{"n_head": 10, "n_kv_head": 10, "init_std_qkv": 0.0241, "init_std_down": 0.00472, "lr_head": 0.00486, "decay_fraction": 0.259}
Each number is 128 + 24 x the weight over its row's rms, rounded and kept within 0 to 255. Layers, rows and columns count from 0. Numbers have three digits each. The size before them is the row's rms in percent of the matrix's.

# k: layer 3 attention key, 640x640, rms 0.0383, rows 472-511, columns 0-159
# q: layer 3 attention query, 640x640, rms 0.0385, rows 473-511, columns 0-159
# v: layer 3 attention value, 640x640, rms 0.0477, rows 448-450, columns 0-159
# o: layer 3 attention output (transposed), 640x640, rms 0.0365, rows 448-450, columns 0-159
k472 088:133148128166114119132121126175099113139142133109153144131166159115150153099101147111138186134110116120109129104156120136101108130131131155147103100114123129123090155128139104151120100135090096098138113144137119110146146118144117160144052079156127105116123120127161130121097114114126137131141100130165118171096059152147162143140156087093118176101146144109092136141103125140099148105106076101143134158107103077105123124134137159102149137156185123122064115115130165148142153134128130
q473 083:126110140162107137121176118169154161084104123147161082161139088141153157156093115117139137114140111110087134152139130114136120164159125080119108165101080128166110135144136149139132116141100113130140134104084131126140127113162124142147108133102137128128146132114086091150142146143164094147142148080122135136146147146137143102079095104120117116089127149118126138120163127103139156104155132092135162131148133152117145073151133159122134141139120091089107106124098148127122157129166130
k473 084:117151113110147133124089207136115132166119095149150152133131133128127100091111146125150174155120067120117076082093147131117119100098102140150138104172142132099155135163116134121130092190192122140169145124149149129119134139154169078150125111123148145145120118105136164151128112127142134170115148159163157125072156141153140124153096142135142148121104122125117122119061108152119120163162160134134083117155153132150138121128146127085105113094099157172142094116134122108135134106165090
q474 078:107134124111125134148095167115155178117092142119116098107173134141112141156141165148117148116140129122138172126091088152149104119112072127174128127191133141106141089074127141129125129126149119144150091111100113143149122112152138155126125119156119141121152148098138150117146160132136121123179110149161123110132109109150167103178118116112128146135130094144095058134140175099106127099121136126141122153119099114130087100170117142117123103146117094146154098152138103154143099138128147
k474 088:119131150141093140118143081135129141126127146078103128137114104108115134136138144090164121146133160105147081146144114122128119129090150127149120125128115108132104120119097145092123119118106145152081104144154133131128155113097108096117132088124149138128152137138146115130113112111144085137126109089063117070125084115110121116101117090162114061150155141191132146107198137129119123130089136119156118138096118142095156135139153105139167101119131120140142161149138141177128130117128144
q475 085:126144144127089160113127121148167150153126116189126105135123107133134146143088084124110131120137089137122133168123102095076168093120137078141110125139137129096121196153087136131151120161124141139110103113149151156138141095143119112154098180162110143131114134124146060115108119108140127076134119135122142142068138068137146163145104157134162132149130137079127132095120075142151137149134146120050156119140120157105154129133128085125110130138148143125152125124126091166104161113112125
k475 094:144112113096174141150091170120130145074151124130114163161164131150189115122123150120141106133096154166139159131122128143146130102128112114122137121118088154106112154134106125129128086105141101129158149142107096120099146154114121093126169163109158089105133139151089158134176126159102112128123162140155154153130133110147100114142123134113178125147140102115104160133142066113096097103136095129141138149135103108184159132134176134086064165149131129154094150093157149088102156116095132
q476 089:165157121131149122107081130134128119080117120125152117145117148142142117123137132137166151115138154146145129127109138108103134124112181150145134149145103128105121108114140109112173138160106108128105087186120064159088106118155120143104140189101144104113174144117079103108103141145143144150147131095126102109116110093103133109144145156144123150126106113123147138114116174109170080147155126183136136110117170129081099124129124097144125131125111108123128132122181118099160106090084120
k476 088:112158127124115121145165120140114162126171130128087135082061138131146108136150044105105093131113138113128111141121110145138101186126183114124107146112095123139128130153134138119144126160099152160125171093147126092136152109126128124084137114086127085110120107129155104169125155120085119092147125125144126119136140191160095090103087099104101124115107146166139140115133138147166155099127109116154116142168131135120127172140121095134195119156115126151143103132142139123119144102136135
q477 089:104120116138111135143153130140149118132071097104170138173207094111145137127122146107145159193151117089145114117123167129139084086139150110091176100110090129140138133148121111097104149156166129102108107112151158117131110161155140090150125139142145104163141118114104118126143082078164114097111128135126105136160102119142130142149153138147153105144124146137112113139108088121130157113146132138112132115137165111146117106120130121142101152167113134119112135135128143129102137152137122
k477 088:143099168122142122119084133145121134124076122122109124128116078127129148095106133160131123075097086129108104090109124137155164126111121177145129126133115111174150142172109122155133116037106112106125160192132120101128119123121115149164064107114143191129121147122130126127159134148142136161116121150120138108137128114112120169127165172139147124169160137117122132099149131161114103155158135086128132136131096159156138125119096149125102109119164155124108161087130121145154133131130110
q478 086:115135119114140111144111138140097177123145140086119140086170147123114134102075096124116108080088143144099113133141143097123166142117139136119136115120191136111086092108146108140134111120108150138120140206118171192120151114169138140092157131109110115135110124127116145161119152145114153149160105135124108140115112136164137101151143108122123146135153106110141127158128125098153107113144099158119157133108133115127125150164124142139166128138135110137082143206158131077126141071096128
k478 100:175176112139104135133164172098138135161168151188143116112094153135143150137149106166072105159107102154117128132132144138124137136121099138127138134118137134091126153148104090141160122135109131125181146088130150143118130126135137119121133122103127132134138113139122133136097119119147178143136164087141171155135164176119117086124102106118136140064143168114129117141062134146154151118139122153111138141157151104125111141153132106122113135141067106106155039129114087095107146123143143
q479 078:125146122113099099126129119129154153127095086178121125112107085115101117152117137126147099166146133079109098074153161137153119135171083122101162159061156115131133153130134107167153115158155133128154153100168131102108123090124100121159129123152164143154144104131097089173140163143116126164128139140177120150125137125123161117116125114087127099132156129158138165106105176115119126107113089144102085072154121116180133144102143079152141115112124143139087125088152105112139130135122094
k479 083:116134134156138132152153100116166142112093101102118147100127105140132126159099148079137131084184105129143158142127127107097082119118189125166108122175137127121142127117161125104120149113124139081080108147112129100146111164124125071113098085097103154140104149108126112122097125156154123102086116140095120073130114118103138110152115139159106084160123133106136112159170140127144157120142114096176119126102172131132072147147102135161164123143122118124110146148133151159110121141122139
q480 085:143142096127105096084115129130145155147083083121155129115131116115102107106122141131126109133113095116147106153103169109087150166155137152125127140122125097142177108116111132158112161109149141152137093085093135102140114128069118136162121096080116144147111130140137132151141130109107138121147158183171116121138133152094112134121134083132136105110136145140115102152153159156115143101088139135135134087109106131138059161142145126109128166114113146120142131102122167115132091084114131
k480 096:127128130143113117115128086138076104146096154101094114110112105156108126168151122086142138098149136104131157160103107102115083117136130105172110149140121149122144156153126161093122094169103160092079085120127133117142112136106111121111123082140118149154101099151153119102143122140120121137110076127149128096121090124126141142110113122108103119141120131150126121125109146126136132121101135148146117124121157120102122116088106102163175081117126119177114115127126119166118130142169124
q481 082:129135150147127146139148131155161111141110131140174132135124128134140150113141137165172157182076107097117112149100136083115121143120161147080112111118144152165122152107117149144158154145122113148145153123142108111129165178141131104069142113087061136149136124112130112122120100147175134116074146149132173144092159120151089098110150130109153099130176131116149096091133100117080110098091102184158174152125080116227122123143144161121152088160142156106104118102115115124119127121104111
k481 084:164182140117136128119077120146130123099122129125114098162143125175136111147114114107078115102126121127150126079154126136167168090118081129128136150174114092126146149124127119143117118110149162179136171129127110124141153097083126141197141166107173116128118106127158124106193136116107123133156127111153139077147125132143156151166114156149130095157086135178113115152139108148126134127120110122114103093162154139128122115124112120183116173119104147162143111146122055137133117117192123
q482 085:042098164155106150135149129085132122098096098129138122176139130135136113125166129129107106135138144142151138127147132165133108144114129158115135118110097091136130111131099145154167128137141138127112150101148158123128144097127130110143185129088111110147137133146097120129141117127137128105133100170184153151117131129148145125128094106139170106149121062108151131121133111156118151132156175119160154088113110119142156134120151141121088152114150159130112107113105122144101168143094122
k482 090:105123133128140123118103141076116135107147104156122133168130163092147132106075121188116123089144103120135098119086135155138143154131128141127157142104113146142120146131141132128135111134138109133191099141118098140142105108102145178111126124146150164143137113087095129128111144158106141157117135123161109135178130136120144142171137153083150104089144096105106116132079097152107108139141130116100141135108147062152114161130131134076111147127132116138096117116145146105124117129164116
q483 086:136154135126109107120086118193107161131065133121104088131103147114116099087154125120145139100141111140118180157144111150130091131099160104136141093134104138158128158120116091112111148159100150128075124131139126101114106128144105079130138121094109102126140129180137065137152146141163118117152113122106111111098155150136102142152150144163106158143125126146134124132106127121144115123127124100184086148156115138111113099132116098154119169138103109145145106134165149127116152172119119
k483 106:146137118152098124112146057158111081137118122080120124102121133139118131094151136076159127135156154130135129156142134124123118124132145139109127144128141146141125121112103154104115122153109110094104130127147155134123145128124117107111136096104113110103114111114151132120138162121132079144136052132107089072107078127146131126119114098125116142162113121140118143152175162123137144114123123136165120117140139141094117159138132099151158122129152152149109177118126152172124115140125126
q484 083:145196126126142153123112121122114145132156079124147143098124121111118142115103149101105145146120151148105125129109208110128132134133121144119157123113144143152136153110143112108127098157090146112140096143142144173133144113159120133148101141047123139138149132138130083166124155119116142133103145094116103125103132150155112148131117080161127131146141159133118135124125149131194133169104153122118153135155130108145124142145126121126124163113129087137114135129118131127126145102108159
k484 093:168143108106132120185140141098167188129112127183134145107128115128121135142105099150133145076122106130141113108123111134111134165142146116116133125132126099093124108140141108122170175124136103129140173134127112138118117158140132153143171170144124115126093148112140126158138122100148128134103183100109163154152216158112137117106120155123106146128098147146136133127099116160145135139120090109133136141131162136155127099141127142134105123155094150128129118165129079090122129138136119
q485 094:141160158170106142147144152141132150170110170122144128103156143141121146148142143129186168167126090143138109137126136113132135150158089164139139092132137111113154114160090093079129144129166161133119087144162110120166165131139087149145120125112148162125118090151135134126114097131110119105122114132152127100131121118094133124132193115110145150155136141167134144102122095123148145112133174142154114085164111146154127112102106150138138155126127170128087120093113113115098123140114154
k485 098:123140133149103110136115115184116147126094085105066168120136125114121143109081145098157131116152111126090090109118152121115098134111159146127107126150144106150155124140137148124094137130097125136086135165172140135148097125147118130159105111145130121110151130119141110123107128128170088136116086138109107093122063110114107137089182143180111139199109144124118121128173153148141147112139158126138125115120095162141126127151140140157144108101174118113097197124145168163084122150145131
q486 090:173174130106122117143118130110110103161156134116088162064146133162139090144135104102125139135132160165111128156106066075102118156126141105099175109174127134125139114101149134104113144154062162143088100086136136111166133070134138152152115149168187170126126123122162133169145112114183131153133119124121111127164124156120122167139099123105117135096127145129116143120150155142121138156132114142145154130140152096112097156160092125146111085091114140126140125155096141071150099128118110
k486 091:132135133136123127149149134166123123119127133145129113126152120129120137140139138119157129142144103123119129121152110133151136151138131129138139143095137118107177138149121113138131138116147102140120139149162106131129137133129132099103152118152113100124125131127119159084131140159094073138152134097063101071146097105098159084134149132158135132207117133135113124134164118132157142111122149147104123136148116179099142086124107130187175117141145093154143188157153130168108130151158108
q487 081:108143163155123148126145092124160144162106147137110100165077177135148089130133126113148147155124100142125138146104106076112158086123175135088200135090188101161117097170109142145152145155169127113138173107157131122097135134103107126141161144149099125158119101114124117091164066178130119119131168114148124123126131148075126131111144161142140079106132118131167145155128125129109104174097105141136112098132141128141094142104139136156134129150102170119127119136100118107132149085092112
k487 102:136112135129101100115125093162114123160110132088084127121144100131100136123142129085142110115156128129106138167142109147142108125116136173164144120125126124143162150116135157110103129164115139126085112120138127117129138130124104107116106114124123129141148109138138138128098137153124092146121052123118124090160059129149155095124128148144125110189122137155154123137176130109130144102121151117116125108103144150125136092163114090157153124112125126198109182176124125156141142133111154
q488 083:083193129116144110132133138150125166118125174105099104150119119166138114131169160143130112089089159111137108156094078154157116121128142160128134123118128165153137087120145135129111142158149129135150176143153126158101125092111144148081165131104122174105114191096092126137090138123103138154115124162123109118178149106155126093117105160154113149114123104130128130131152131137134128113132130158142115111123121111112134121125108145151142110109137163131180121138122136138151107086118137
k488 090:120077138159088116095141121105147147153141134107117102116078141133118134103134117135162120166130152131152116106131157131109127129108156146141110149123115083107078124094126079147147106104148119123112086074099154142119144124137153161122094102129124126150140143132142124156117154133118127087137111141100139136123112126103131159120128121109122131131137144116116095139162130143119139159102108165091123129149102118086139164126143117124143082119160088135100152124114161111081182137147144
q489 081:161090157141140090128131095172160091112110093146113086131108124129125125124159153111122131099118142105143151106117092086111092131161164135119124125111109172127135142112121157134125126138176134155120169064141119129118147120113108073106127147141136161051195172156108079093116117090113121116100128134120099113144130107140125150089111122179122155131135129088088143113108127158121103080103086153145152134120106141121151143153142096167127133094138155151131122128155137174147117135165154
k489 095:109098109138074149119151094125116138123103135059124114116111115155142124101167143102172144124145153117132155138131157146108117108099111149132099147153156115151128165126160162140147084117142112096104090129164153124131154117126126159152117094146123130130113107123130103129126144129104104156147086106159139116071061125137124169146122139137112113192140140135151139148187133118110112122131129120151124138152139131147150126149148112127135121111170110136104161125135134165109146136115123
q490 083:135142120127145109172112112142131151098102136122127093118137118167137142118126119092158135105161189131166123088151108161128089099126144129152108153135057153168149118179153104140166134133103122120130107108124158109132137105163151117105147167165108151145168089131103162121100132099085125126126136096131120144154129115183100092128129136112126107146118150096140136132116187140173142114128107153133175141175116091099153152120139138134111096137133080121163128124126122137105086113134136
k490 093:093107133135122134140135156113111117165146140100154150119121138144149127122114156173082144161104083142145101131146154133117133174121151101115104133120183127129094140130136093118143091087089134109143114173099130138164116150151132163115146140142159142112145129144114121148124133159115124127143126125152107189144120122080109144110135094089149168057158114110103122169097103126105133094125123141122103123158126104119156130119119136077162129140162110129068100125105174102135133133135134
q491 089:145142156089114162133140124130139180106120152127143137106159118100167118121089139134100095125109119058106145117147167154079115115122146091119154119115144099124120142129147107140131133128112124137094109113137190144134096151139119085162090152138141099179128124152119124120169145133154132105142151170172164124155133088121098108143135165160113163110092138132155112137124154150160141140160138157084137146127160097134144085140094115145111144137128107140080151081089134155130129139125150
k491 093:126120150133137100124150125122113121127104136125142141129132155127102137161121120136114126089132121110135113143108118076143123114130142101132111098115135139138132145166149150126097083109099131101136084126128152084132115145100135173098129095103095105139110100150102108121094121129147155158129097138135118173097080131145134107141130094077111132106132152109155099135082126115145135138149126108108155105128160073106094159153105136093162100127157167091109081117127149118134140134125139
q492 081:097141104106162125152112123107130163139168109147127177139118141127125131152119099153152084113151132131133183117148174137138124128085174112115090150127136073174094130160128122115140097130116121165139116154130116104106096123148111116106154135151121122122120083124066101111080140129136133119095121141119142117133153137160140094148136142131153112154145103138156133095145117118128108126179132161129084159150145121132116135098102095117147101146132123131125128114149102150136128115098135
k492 088:141134096105157146118101163112144168103145120172126103131117145137137120120101092147097152115142110134119091104130112146140144164157136125142122154109106151134150131166179118152180145085156130140173153108093104141138137149101173137147144196142151155128125136123125137123175142112157132165119174102134113195151136118134135130151136125116142125070140126106136126120105135138130142152163132135111160080130127118144154098133147167102106132115103122096145135137124131044121131107138140
q493 084:113160146099133126136120157125175079155130115124153151158143143139093109130077121104074160157077107106161181141091098101153102150163136118121174094148119097150145167128135100101133104162078122166176130129137132123130133125086124130112118124135134123115124153083103086070141120163100120131128130150128130122139146164108123169133100106121148117109180136111121141166142134109095088163104085121101117165143161107140112122181101143122139113146120156122170133147116099146137128094143135
k493 098:167136117124137148116125132114156147111141149141112124122122111120159114149122117160139094115109148147129142130117118117140127114108091127115141144123128130124119135129124140163142198121154127146122173107103117117140112083108148124162151149116140138114127139137138148113164094137117108116131158107108176108125185140118082115126127186146136166134148127158079145114170090151160104151113104109120113104141153174133138083127159099145061151134075144125145141142148094148154141150120112
q494 082:143118188131091088124070148125100142149111125122082116129124110127095094184081152108147154114135125129120124161113114144126107165112160165129120133158147107125102101127181127082140127094155133103133101183127137104144130135161137117096093103120103128109098086114140109090146099152204142159138119149162113134126158142151111130135139116117134108102113133157115092131125123105150137111117130109117163111107115146128148128120155106123143131130153123133124112125148116107131153112097156
k494 088:173163142115095143143140101143143119176117096146105120115118110122141165119134129076139095174159162152132139156123144147160125133167102157128160100114119132128143138124122129091140168151137129170131118138130100105125157107110097072141160139110133133125090120112119098147127136124155080132143153092081113095150128153124115109125159138153094154215146134170103141120140120086147137112108145121162113148124100161100105107122118152165120161111082153105138158121147118154134128140113117
q495 078:125173141170176101097118106135143153138149148167149148151143180137102146144091162149114148143150131120087135157137142118114099127157096112132160115145132157099085132101100106134066140134099143128113133153134139125160151077176132145113103095104154099124101149115137154154117099173142125140143100116110146123119131146069141093123132152146069111120117151137107114161127110152125105166161139086105138118159139153172141133097129113138106135153122096147127135133129114152177180118166135
k495 077:172140125146127144177126102111133145103148095170085095135135094161120161089158102106156150149099130134140129132133151112143113165120139131111150141110167095125170139110107143127162132154129100124103122123123125111134160137128114124131157117130119124138099130142168150172105126115142146130112100135096101128153098065149109155102143114111115108142114121127128112092116120143166082089131111127136101139127130086116127115139143129130116133118119152135127124085159109110061109159070122
q496 080:092121143137160116089195131144120153133128085159100166178117080116105125120136158124123146114135084139121093108108150109086107138133205121096111141113134099116113122158126107111112092132125092134138108142124089126132164130140138129131151138110115133118141114137131147136167136159094113110148128107130112124156106080112139110103081151148113144123152125141185161115154142124108159083112153150139149154083083123126129113116143083135129131150133135146076144094170122158120080115123136
k496 088:120109149130115109129101130135124147131147157075153144109101136140111116102139157137133135137112118131154142141153170100124107180134153113162135143151117147146123137136114143151123123134109114111110140105117159145122129142136150191121103127161111129133151108100129145123110099119129104124122087155162113160129113122135106146121147112098108120106121120064109141125119113145119144118133070154118161086132148051158136152115132123059151116145190101136084125108129183111104130094115151
q497 089:156150117130088105156173120089103141130135172128125103127130116137140127097130160145108108116139183152112097143134093077151123110134122108104174103108115157110145172144102197163093111162131113110124122129109122116154132147101113078151164150125102141132133133111135159081129128132141097143168149134154171147076121095143135135134090136107147101124103097106111120152142114118122109148152134127166100112094142102154134124170143173141110076182111123104109153151155160156157120162138166
k497 098:086135161125139129128091177127158114103117127113158111107130105141141118138120134160126143144099149135121130126135123148138132128130103122104105145103146114112148080127108123110111063105120095134124117135126158140143122146157098162127109097151094143147102136130112136100108120124128173138128123147168122161141104148121127149126104106108138136116143146117147107138091123132130104113091106125121117114125103018110140142128157139053132147128194102094104089119123138112105122100122132
q498 081:159135123121135103103183101149145096172131121143188133086119095121135102113097136089085132120162102088107128136115129105129163113145168128117111149120118154100149114131163157126108126113170117118117088123133121077115093135132121138157097120153083154120115105112119132091133140154183115151120131134153166135138136130132134144130161138122165101160112147094108137132138153097141110156141124115114112144091123129215132104111120186133144118122141150124102118164129121112144128139161142
k498 079:160156099113121146145111133096165080085151144127138086150149143087186134154103151131125095126112087127144148157141143102122136108119110121136151108103093103115182144163162111158154099122130119154116081095107139089136127128102140113108116105100155146174085115110151123135130157116148128125081141149095122131135100079139134127120145141132097104120109152156143086098072167123109160120131146132129147097145106120114109152104118113151119098101084106111131147120109141141132120101118153
q499 084:135102112126115130102135152139122146147085104128117166148149144130112114136115150097135141140169141129135147147099165129140126141136099116102143104116133145113135116165161120105162126138151111140113138099148152118155137098134106145144163137150159154136181137117093121108152152157140131122162115113089167133165133122113090130161100108139197140150116102157060099130138119094117127059048150154073137110131105138140146100117147122116137116137116132104116115158137129138113121108172120
k499 088:085151132102111143158125125103143157105143135136128139122110132100109141133104120187135105105099146129120144106153103135124145096118156155106160122073098091151133159108058109154139113132145134123153128165091094156113115103155121124180132113164138157125115129114118127107132099104156097128128108155147135148105124131111121120140136155104148116116138117082135129116171117130114095150125098122140131164074112142163115143132151139102123146129146166152133142110134177132144162124089110
q500 090:123124141139113147153135135144122150124089148154123113155162165122127126143063134100121145119134129088119132133172131063138161118163104128128158135156146143144126160151194099140125133109129112135117096156144168102138136156142095104137118093152122130121144121119130077117156138110138137153117118152135179108074119131103112136121160127101153093154115126111106119142129135152138123150150140098139174145128130114118113121163100185130121164119158104110102138130151139158149144158127132
k500 090:121123143117143114171125125155140113143060107134162144085169087099110102136124100084124177079163138137099146143110117118138109087127118165173121087076144170154098125141130148077133132102181122136107150145136125113162124118130085139170082123122103141111129107106090135115132103106146124097112124125175142179111127113136148108160105192146142144102119128129144121135103117123140138162136094099164166142159127160165077108134140119107097143149105160134093103125163128133159128160119117
q501 077:167167131100104106132128101099116126121129142110092117126119172117141100145135133109095153103099113171091083113105132126134171122141104082110181112138116114151113159096119120157115179109144135132154123153109141118098094083090150166131166165088117105124099149130153112124128118120133119188143141160110158144133137143127105149118100115092167156116108141118139118123111133114121104112145148092151090090106107124128146125150153138131099128147087153135152115122125116098141145100139120
k501 100:136126103117114117113139091158100123142129092114103102130147135137135130125153141091134114149129137140132132138165105132146141108109152151138134128122124117131157106124079126123098168116104142128057102108176142144116136132140119106106139129122104154139102131132125136141140148104118055121126087109063131093146145130136150104131123123138111116222149137159123132193218144142158111122111147136122117160123114177114085132106109097195123103110098124191109198166112113167130106160109134
q502 088:135104135162156171136184152114108120148135103142134128150158102136138157142095147097114151145155116106121134094100165095133117135165118139124153174109150151094134118144084190097109108133137129101127145083124103101140150176121101122128124104138167153097114156093116101146138070111134143125161122108122142161170118146117141153136147140146105086138114149128118132123156080133089127120099146126109115121168086124159190099160121177128131144123156161116080161089117115127103154129143107
k502 101:126082148116137140130094158100138163109106125098142163128169151137116151131088125152162145120101115136121136109123164136148141133120095133124114154114103116148143139099128101152158082097167121140157119166091151120127115110147116141162092147148140142139130132124132165111136156158142174119112185117154126177111111118091108186131144125104126146109141120060138122105082110129126146144138138119090116131089125087126133130109152163099083147122183106087082074109130172107133144108169144
q503 084:117122136122111123068179103083102174145127151112103101138107183121155105111078105110083134121106123145153149157156143145146128150127137084122095153117069155125154148134108147091126120151123071145125146139101156154157149140098162130109144133172109094094148127130128185102133081133136109132124142138127161179169131084158167154127121097130139119108138128116143126147141130128108165149167100156107141131112145140101141085149136157141092091132143127124114137191151144126159138080113106
k503 101:132105106108153138116069196110127162076132139153134124143109152099143137136111134194138132101119084161134109147109143114124143118122133133123152122099129118134154134119128091110131062144174145124179148110124106154127132115152126165131145149139130118136146146104122126116130151124103195132115150140171123180109126124089111155128112149129156130097119121101118135116064129118122098146147119120091142139111093074137149148104150128071114137158149125050124074142116124126160138144114142
q504 078:089104126154119117151111151176147108122106082106069127113164101150150131150131127132150127111133158107087125139141131153110126088115129080096116149131115138197107108100107147114074136136153114108121114169121148175167100089117117150115145107137125120153106104140145083106134132096111130119133131114160100110204131143155184102080108124119131135138124147197160105091128156068149117066121132164111125141130151116128126145108113107129137095149125170112143142127091108108127122158138095
k504 094:147129145105110174116137086114095131168119139104112123127130097141102117137140148079163155108148089137100143113144083107111100138140147150152093135136107146107101143170162152131126088159121126099103114132113123118146139137120135150124111077092133113094111138111117137133103118143170115171156113158126145072077069107104138110140117127160123116159115113087106158150164156127121122147148164130131106149158127126131105144165113115139182133126178133159096145122152157149108117104143177
q505 086:120132100144135135119116137086104141110130161153119123129138189123092140102140072119130144106151108138138122098144111124138101151139110053099127128164095153126142115087166145097141135130137122144127150114126110137137148127156153103151110146107141096111132102124135114146115094090116125114114113056106119128138128112128114122149130098140118168140111119105141149143120164223139131122163098133114121127160113118115098147153135149112125071092090094138124125149146114157108126121151090
k505 096:116108133072133129133113183124134153118142141109125142135157119159128106107128114179145141107104135107140115127126160107120164140097110155117146128142125128092090133147103107123106086121112117117167124166074111150121161094116125160132141150113163117097133121116168136095131107150140156121135185126143091192123106142107095142148134149113158146091125124118108154130111093124133108129106085108136136131150113102141138102131112131055096170148182154119103117083128144089153133129104148
q506 085:134110115129144155149099166143201135114150098125114120104098109103109142110150182093077147118061179115094116102110117137174117155127086135103126139155102109100115117085114118147151116098126106126130123108092144108130117103136155105126133176135145118109160126147071120142099103102144100130148105129093114113138153109125084112105141132112099119141136138161147138128121138126138100131092101140055164158163132186147118127124085136109117135136136130098126161091086096110153140166138134
k506 084:129146130112114142142121094132075132167132136148132123130127151148148103159119095090174164106168142146135116100158147139121165105080159137147142124159104143147142124110151115103125139135149127146117126153135136150111157109139101128111156153134141136142106152139104137164146160117132124108127106116114098085129114106133130090132131137146098121156132112126128124176180101112126116152122165080178099149120120174118154170141137101132108139134179105163121140132148128138073134111121170
q507 093:085113123109145118147112101113103180121160102120107121149103129113114112110123127101125130166115153113137091136135121168108125169129129153109135110154126126106117103122073104114106134138094168115164140181148100103095106119167110192109107131117085155100099148130126113160100135139159130205131105119128105105158150174108157120113151102116140180089129143148146101142113162102121120126132188125119095159120089109142152139104144093127156094148141102163124137122135119119103099123125145
k507 090:147123164139115151110145182106137114162141174115145098127130132145123110126139119140139125138145123174120146116128098110140152115139132164124130135165134103137141068127125107141162151156114154118122109092128128151134135137121192134148153122143151131154153162136157091108138134120118167094170147176113133122126159127120083130095102089168113130140125114135120120107153134153122156130126176155122103138083163120099123121175122112127123103133082139102178116149116102130116121119135125
q508 086:160125109125130139127120141160086099134073135093178121131116143157121120103110128141140103134168076104094108128163164115099158073084184096109126112166182137144143153111147108115092174141142135108127084162148141148106118133142126119138074105127119142138095094123130120128118122139153109107146122150132158120025132160102112093086176134122132135130100126117136104148139145107134155115147198137111144129150167155110121104154145109118146154172135118114135112101129144133145169143100140
k508 089:157114157172111111118140140178142141123128081109115091125117125099141145115154150100157137121148153111127120148097140116154085151167130094152111137166147117096134112120120124137093147139116108128128114133144134098160128157127124096134115099128091081147070105156129129147123127157145111146134111123131123126119081104167159115153150094120148121159130180148135111108153132150166106122135143103159145128131122156107182103131107106183140124077152138146109164079097147151130142130083138
q509 083:164101140116150113162152106146113173160118088123147134121138112151127128126128127122128174133111149106130114116115094102135084126108140162124175111131107153124157123137120127104106123102105110073111154122092078136145080163116131116135152126192165103144153143084125126137169111158142117104162128108098121103136131097087161109174143140110138128134144148123107161129147082095137150066144156158151116113129134123151140076138125127148133094121142125147142157130124105114119099130105128
k509 107:107128110131117114099115124141135126122103117056114140140168107161120136144113157150147125135134133125111136162114130111130144123128120096154114155137132117116096129124145148111140087128124141087120118122126156134132130127150125144152094066156113142148089141160138109120097130140108096166092083131160118113101047127137121135090140144136146138173128130121140112124165142125122126122108139107125124107115100105107109167127138141105171148128191118119086173106143168153116131112135158
q510 086:115107157086153117135136131110124107142142148117122096172090105159128142153191125158136106128132161135141131088129076165165083164116134139157106135085128090120093090131116096157147146162142108111117138137140096127093121130105107117141140149096147124166161119108132158140107142099072092129100119109140140120137137124112162108112125138126094077139156140139122120136149183110130137154113132150110139121116116121139130164085126130117191126118122132116153101122121125115155083147123112
k510 087:075104120131165117117139163069146101109130122152149133123107142142101106138128144154085120139118117123124124131131161152099173141136123119144088139127120123137154138128117091133167096108151138145189121119071124145096131158133170151099132101180113122097133158122148148126130137121163134110130164110170144164175132133134128123121095136118149112078103101115136157158083132107117145157151100126139113139083128069126143137155128155120119100101160120091097127143120163108113142116116138
q511 081:097124120150084136137112159103103174135126082116154121140193129158074114134168176136095105141167133146129080134132091157105104116169152125142133114148140110132130134103122140125146145100150062159131121156156163105132162123090154142121113127113072179091105109105168141083123129115122097109145119102093159123143095054140136120131142161132166144121118106141134129152129106124118170126095126150134104083139112154116093142115105156150145114138147122114111136156136138157127141136113127
k511 105:092125148150110123115144128095131110137123103086111140160136141106147153111128147121117140116128188126136165150142120124123139133117110143149091139127138129160099132107137158158117067130113136130089096138137144113138126170124094120144084081122148122123127137125133122096103119126127135121146096147172096156078069142137127131120135095096126120127112144100113123142105158129128099145115136132138137145112133069133104139133097124110152141140185140087117154084167178142097116130114118
v448 124:161127057138137111162133154122119132106106139135118129102118160133109145117127163102122146110118147090147174150129135136147152190109136147126105127094090130133145073130155138144134134136132129125146169144171142149104158172105127148144142154124137169097110173171114136075104095100131127102137133105122136123174138123123193115144092154153167120135104153130149110113131115155144141144120110141118145130137149124177118147147139097129127144116112167127105120129162130122193061068092077
o448 120:129104143166124158114137151103091148129157094112116141131130130118102167115076110130117144096128081108132099148128121134135101125120099135183140165138139139144073141142117115143121107117150178100141123123115116154131148129193092139118140112140128150154124132114133123181123160154142140116176114066085151147147145078098126140149082094116100149114147108136129158102121137142067097125126118083073139129155127125090153136121161137113081102158138102119164110125123128142127108083131149
v449 115:124131105089097134112151128123159140130156146139126093118163156137151126163135114129157112162124131097094146137158138187117141189109150148124113124094081098121156117104152133137121121145136146125133166159125156137167127089127141136147124111112081136138133154131138123125111146127128125131151138098139136131142130127115142133133150134133133076139142140128127144113131139156136098123139122165169106113094141130167133103088131132129094138124124110138151124149171135108141104121097111
o449 110:160141146096147135123107119121111114122157132125138151113113158125107119132129115105152160086113138135145117155105109113157091044092097137102142102125103151149090164157110129122132127108149089148135152135148131121125096140147124134105140122144169139147194115142104094163136140156152146131154123130104162151134161120119109126110126112144127174097140141129157109148145162127146192147125099099063136120164150109124145157131145077142085148098138108131155114104097155158152119079123122
v450 139:149134119096087143177112133131157132148110115108123143175135076130159083124141123133145126135161131120079165122114151153158115126102089103166130138145139146086107131095102140139160126155122147137130147101140125091125140091116112123149146106136136106185116172106100146140184112160153127118113119126118149122157117118089095126096118125099130142141183137134154095107132085049096109094120138132154130104147128129112135146102116147143127091135120105129120116098110098118128163170155163
o450 139:101147137121140070091127121067098142119099116095102130083112143112117098107158127151129098180120124128149102140094112142123115141113141126119149136143107122144143115141140140112120135140100073147148100113106149097110147116076128114143133128111092140114194124165149123141113109092097139111095119120175062123114168175131109141156166125120107140148125095123105153069123155215108170163115103089177060131118145117138132073149101080125135168126111157116153151123114134150149130135146113